{"n_head": 3, "n_kv_head": 3, "norm_eps": 1e-05, "beta1": 0.9, "warmup_steps": 200, "decay_fraction": 0.328}
Each number is 200 + 40 x the weight over its row's rms, rounded and kept within 0 to 999. Layers, rows and columns count from 0. The size before them is the row's rms in percent of the matrix's.

# layer 4 MLP down (transposed), 256x64, rms 0.107, rows 238-248, columns 0-63
101,179,165,210,181,222,162,176,181,214,219,109,245,221,267,259,182,184,203,160,141,89,186,166,231,165,182,197,220,119,243,231,203,201,256,152,111,220,196,249,216,236,200,189,237,187,162,152,136,158,198,185,219,194,247,208,172,140,167,227,221,163,269,228,234
098,176,202,222,198,218,229,186,171,192,222,211,198,279,204,158,211,218,185,149,132,208,217,229,175,134,190,163,263,239,167,233,207,207,115,191,170,171,172,151,234,212,261,257,204,193,102,218,168,253,208,314,232,222,177,137,139,116,208,180,185,202,166,216,173
091,241,163,192,136,147,182,199,194,187,104,165,208,225,228,218,209,170,133,200,267,194,212,214,188,202,118,176,205,214,229,211,238,201,143,208,235,236,182,229,138,111,232,234,291,228,204,220,219,221,185,214,148,142,179,180,304,244,264,251,189,166,202,199,202
108,236,214,161,241,145,178,181,234,265,182,200,226,186,213,164,155,161,248,161,196,140,218,123,244,137,162,208,186,153,198,220,158,211,266,220,144,193,200,291,184,203,197,160,214,161,209,176,205,185,196,187,249,185,171,224,175,282,182,153,220,109,141,274,262
102,155,95,183,201,273,196,153,232,166,201,245,273,212,228,212,240,173,195,180,176,155,115,190,154,151,186,232,152,282,200,217,143,219,208,219,181,192,194,159,188,210,192,180,269,224,170,162,191,235,217,222,151,278,146,154,217,169,243,194,282,210,227,185,153
107,241,305,214,169,187,235,152,207,185,225,217,151,216,231,237,269,234,203,211,212,227,183,278,193,248,133,157,232,251,135,220,236,223,147,183,203,218,253,193,184,234,113,189,192,276,200,145,166,235,202,220,235,239,263,201,213,178,245,142,218,233,265,221,180
121,207,236,173,272,174,271,147,225,171,201,237,199,200,193,147,136,176,175,202,115,136,232,222,199,103,206,216,169,135,239,165,156,264,236,155,137,142,182,249,189,256,176,196,197,164,165,185,184,253,250,181,218,202,237,214,190,180,235,209,223,131,235,246,233
085,194,166,193,121,216,231,183,155,250,95,277,232,157,209,126,230,151,253,238,121,157,231,212,223,241,214,188,164,169,187,237,195,174,277,217,184,245,218,220,166,187,237,210,188,163,186,238,195,149,203,197,216,118,231,161,261,218,264,179,232,202,183,177,155
078,150,228,183,225,240,174,188,233,233,157,187,238,136,106,178,217,191,230,203,257,198,206,230,204,191,280,150,258,258,172,233,289,170,228,164,222,240,158,237,152,162,244,231,262,209,221,203,218,218,178,253,172,140,271,262,187,159,174,172,164,202,163,241,240
095,236,231,142,235,130,202,253,217,125,235,186,160,197,145,156,187,207,175,221,235,227,170,166,161,177,160,214,127,243,243,143,140,109,208,262,237,205,179,259,217,228,160,199,218,237,184,191,218,213,234,198,250,211,168,187,286,239,272,209,257,246,213,158,213
095,225,191,273,95,181,192,206,128,194,185,187,233,201,217,239,172,237,234,266,188,165,130,240,236,270,186,131,190,192,160,230,269,221,156,255,125,241,198,225,175,222,179,239,166,231,239,180,217,179,232,235,158,207,189,289,207,151,190,159,204,190,216,266,207
# layer 4 MLP up, 256x64, rms 0.204, rows 239-249, columns 0-63
106,207,148,242,221,216,175,187,238,239,170,96,221,156,205,176,171,195,176,181,266,168,191,122,163,263,245,182,203,207,215,245,212,200,135,221,230,211,249,193,145,225,124,179,185,157,186,183,187,157,179,275,209,150,191,154,121,216,274,222,188,192,119,210,250
098,178,259,201,249,286,203,185,197,229,244,284,221,207,152,142,150,250,214,186,144,212,141,177,135,230,257,216,186,188,156,170,199,202,243,247,167,232,187,150,243,272,183,122,184,176,174,221,157,254,189,153,254,240,243,234,175,149,172,222,236,214,150,222,192
106,153,135,252,238,240,201,250,176,189,211,173,279,167,164,117,168,210,189,202,232,192,215,263,161,143,205,263,153,209,251,171,168,191,180,179,184,265,215,201,142,242,299,196,225,160,214,245,262,204,169,145,196,117,236,247,214,166,214,212,237,163,206,229,196
096,209,237,252,218,185,254,144,173,152,139,248,198,214,182,191,208,216,188,207,273,226,181,248,274,169,230,211,183,246,181,201,261,142,149,151,249,173,186,227,212,133,229,253,179,183,273,225,185,138,218,193,192,179,151,130,201,188,94,167,191,181,121,191,185
104,231,169,255,227,202,179,246,166,151,250,227,202,219,184,228,159,212,339,190,233,228,191,244,231,118,198,179,217,169,194,228,155,222,236,200,205,169,218,159,230,173,164,199,233,255,184,199,135,228,196,218,138,268,140,209,152,296,148,217,199,207,235,196,259
094,222,153,184,258,260,145,242,219,148,292,205,185,194,165,207,122,187,260,274,231,248,238,258,212,243,168,245,213,182,216,243,152,149,190,195,296,175,260,178,225,195,182,144,242,240,179,175,190,176,222,189,227,165,242,200,98,178,195,219,198,200,203,200,188
083,216,180,173,243,214,153,109,168,205,252,176,217,186,137,268,233,270,129,134,192,261,216,236,175,204,178,180,140,211,180,144,164,274,192,199,141,157,190,134,216,199,199,176,141,180,221,145,249,262,222,217,268,198,157,197,146,203,154,226,188,186,184,232,198
084,219,207,127,211,186,217,296,189,167,198,211,262,216,237,203,232,181,222,229,123,213,163,182,199,188,160,297,127,130,197,200,142,187,198,225,170,144,203,153,201,277,180,194,195,204,216,222,224,165,202,156,280,133,167,150,238,179,240,235,174,165,250,160,163
095,139,219,211,197,280,274,232,186,202,321,162,223,173,178,224,169,156,230,185,212,213,279,207,246,157,215,182,204,209,181,250,284,258,173,216,154,184,214,157,178,216,255,230,218,253,181,164,182,241,104,146,158,184,190,198,192,213,219,184,205,279,194,208,198
103,227,159,179,257,214,204,152,288,241,231,208,199,214,136,186,207,171,204,166,169,240,198,248,219,170,196,250,173,223,278,163,100,180,223,116,255,132,217,177,240,171,172,175,244,233,178,168,226,231,195,156,273,187,236,141,208,185,187,290,163,205,207,184,223
106,206,248,220,168,192,191,313,218,220,246,242,216,194,159,129,255,205,256,143,187,210,205,203,255,228,203,177,216,227,145,211,218,235,181,191,227,174,185,174,227,165,243,152,210,73,291,195,225,183,173,237,198,302,202,177,161,193,251,194,246,219,213,212,211